Each number is 500 + 40 x the weight over its row's rms, rounded and kept within 0 to 999. Layers, rows and columns count from 0. Numbers have three digits each. The size before them is the row's rms in percent of the matrix's.

# layer 3 MLP up, 768x192, rms 0.0674, rows 178-206, columns 96-143
098:464488561429534572537492481533489507490527390479507546479576500538569427555482382450492513485414554541488498495476496477475600536439497547586506
092:427506511466485465471535458523552427482516399548485484556510421457509517492487550471496531480492508481520460523539457543467444555513475486507463
096:449509547435536429553504497457500512536588451525553521508505483520471522583556477526488513520522461534473566454509495529463486482479533432477541
096:596448546521452442479451522506486524493510509561444507506514501545489534437516527455550495492492548512517483447480546517509477500471489546541498
106:535512516518498485523448442476485513503457498518515558538513501471496465574617492474594549500465478474538541517433514523517454617477539520499532
078:556528497480492542499452461525532518517485533538483492528570519467475504503544472536563522582463531511476532550493584496426517457529525572505489
124:484428461509554496531470545359528509543550447468449420496459528563504509487548526472520484543493468488493501518570552460507534537461502511487490
092:476532533536544547527492514478484476534530490533474499485433507462457491552463508496503524513573501500470527550514456525516446522545461512467499
109:481598522534495560536488440537530418457510506523477458555492437479483528544559499451567535472439511450508421552525592476501504487440555563578487
091:556546413511564599521397553503528547589474485526478468466486488562519472521465502514586513482535496493479529516475480512531489488453549525564529
105:469490528506412528426497455469541482560508553465530525550546527515561530460494514451561517477493545428507477589546482499508480505464507506521576
103:500503589565473498496462539467526419493474389496536524510462476438498524508479455445579452530566541547504555509425558479562540564486431505482513
105:474457467556553514466495451461486450569479452486498481597515487487487516510496551426550457429511534474558450440518554459481512455536458556543470
087:482550466526536475511525540535485483516448449496482570450469476586530465565502485528534492456510535503460475403508489547539510486504536547612488
098:516534480513494451547476420523570365559589480513423507546453475497490466567529537505482504538552502530445520553555500501513452514449521507485466
100:476494485555483445539571469500507573491560494453559541478545482442529481574516509482475513477485468498494426487500546566457545484480457602495647
100:511451423479498525560499433444486426515507477453489500511408511613473529543516470469531446489494418531540544511535541533463403517516504464510544
101:414509410509491487496516539541530472549563478448424530595515531460496544560561514475525571414495507528508540439474501455485535584506521490538536
113:465518460628531538509462476460475518506524446520409529486525452492516546499558570430504566441511580518496471519478562475505508597502555508550541
100:576474485470486502541497522490534442549554450468482489493502440434502483510498539488515531547453513491500462477499617536532491456536462490533498
101:498458471521572512480529437460467528511569417548535433545529555508505440487482513419498466507491506513493440456495503579471567493505449485443477
092:551516557500486524511479538512498458482503464476425532489544504542479497481489532446542531520542513522554513524508499476506489535432437561550596
106:504552586475509463559542562528566505529557501510518466534443524484458523554477537453499520488434494507438521485486491482528518497442496536523583
101:501464456510457555450532455498530564520495520527546522511489455561423505474559408506506492535540491521505497452535509441533481500550477472523509
100:573428488513470488539561530491470408464502506453514526531457576578492576441469522273492475473471562508508511510501553489480538510495496479515517
098:501485479606525516513413444565525514496471462580500431491553491471484472488587456487510480579505582452428489460409540499503513542578516552561496
105:466520568523458452570499501535518459517507499516501560523583436607504539557578465500503485446497525554509499454463570506521456564533464518464570
094:471494533478478522500544510516485505523501541455533488513451453551549553557511529517464546487481458493488521553458536582503527519505513475509617
089:508460425526525462555500490437551518529485520505461494489452472481506484546512541487540442455447485530459534468476485535413506503465584560510534
# layer 3 MLP down (transposed), 768x192, rms 0.0588, rows 178-205, columns 96-143
100:508495481480458443513555508526509565481515539540547524425481496497532486535521496477532481466552454501496437510439451505547453423516529536531425
091:513386450473531420522492554597488601513541523516564504524519495490523533525455498435485492523564503521498568405463551459454512458489493487559418
095:461429466465515517441479546472440466551498524531475508483467457456467528576497491569507449474485507479433536534543527510551462491512578421421473
099:522499525464421527491424518446461437515479538540540559488522549460459576518482468441550497486414500476468476486468581542439540531481507453478422
108:459520461461487514577518493461460458523451495521520557510547517520477444476477462499541466493434541447429475445507517477477440491485510471538476
085:499588578492535568523576509464470528497565457490515464459538463465525477528502562606472475480498471523464558497508480519526502542522520501512569
110:516445509499479511515494497446504497446484481488480433464437527463480499454549535468523464507517507503418432511461507487464514511503513532470474
094:475542461499601486471489506378491561426472494568462563481547539519426517554540455544450484601490544582523507540500543530471516450535514506502462
109:469426492505562486529531467609523542505505556514533490491492566484442511491554496502446455513485482540515448479532505460633522456584512479493468
090:467518561540495562488524505511444495525475500570512534446581478509478494459553552612499485509518559540545474432487506541503485537547550502534525
106:550462466458471517489502483417621512563470487517446464481474548459541472504526510460524451451493536535558491539534484468532526519507534456499553
104:424464539529490425478482477540463490479490432488547528521431500438535512565545559488584443505549513536478529501501503528453460520472502565485454
107:470477508499503561485497490495520615507506553472579457543519485477509473489487516485460464465481558449476508388515573539492530461506502501524454
093:506515489470530466556518485513484483460473516442488482494541569515576472487582516523434566498473481489557492600475551468534547548466561530453510
101:454513445500475498519497571550515511561571577503513501492528471464456464514462500499497536508485474536503526502478479488505515459536519451549488
096:578507506556436506554521516501505450538503551556477482400491462418522521457565520581502457509445488526439475521443439519507487489482479497484501
098:495489480488518436544474461411501506509424469540468456550490525480457534440501525456469421519473465513459521464411460450428473482490529510514544
104:571479523508467472519489486487522531465495547451506473501458544459552472482545520498473499536530511517520489513431571433432539552564472512459589
112:472563494497516432475529546545532507504505568505546468466569487431508486479548552486437447512501498504508486493485542516510546576484551539473488
091:478536510515502555489516507576409515515464482537527511461426535449455564463539489622537477489545551503581567514469422441460538527454569480409526
101:391434443495519429520472462517420523567478511486484531524524474484438505482542562448488529511515514497537580518543505520510502493491524564468431
095:518507507512490441502524426524476506486499513497616471485505506448521516507548455472535502536516518509530494468537488536419460551510501491528489
102:444520447511522558479552534537498508551481498481513512485420491579468448486466445432508439543443564598475438479488456440478472532530406494517570
096:445471518494452505536537484472465431593449563537541570467503447561503543426522571556528444547427487488526501529483404481471423585448533481476497
113:542518512493464353488476503499517516505470465487612485465482511514545515517502524541433542506494497496520529485479504501483494517498510490469498
107:479515554522458539479535521510479471543509551547495554577520557516500519547433514527455440495503472533488445516491523465491503477487483535520484
105:463467543521560466592447576481531451448456477500503503525534564491465499401506488484499495514488560492539446531445493452517528528596376492492504
096:520502546457513383458502499497551498473528539490431484456548566517535485474539492595520517527493497546505462467477479384536555489514475484491554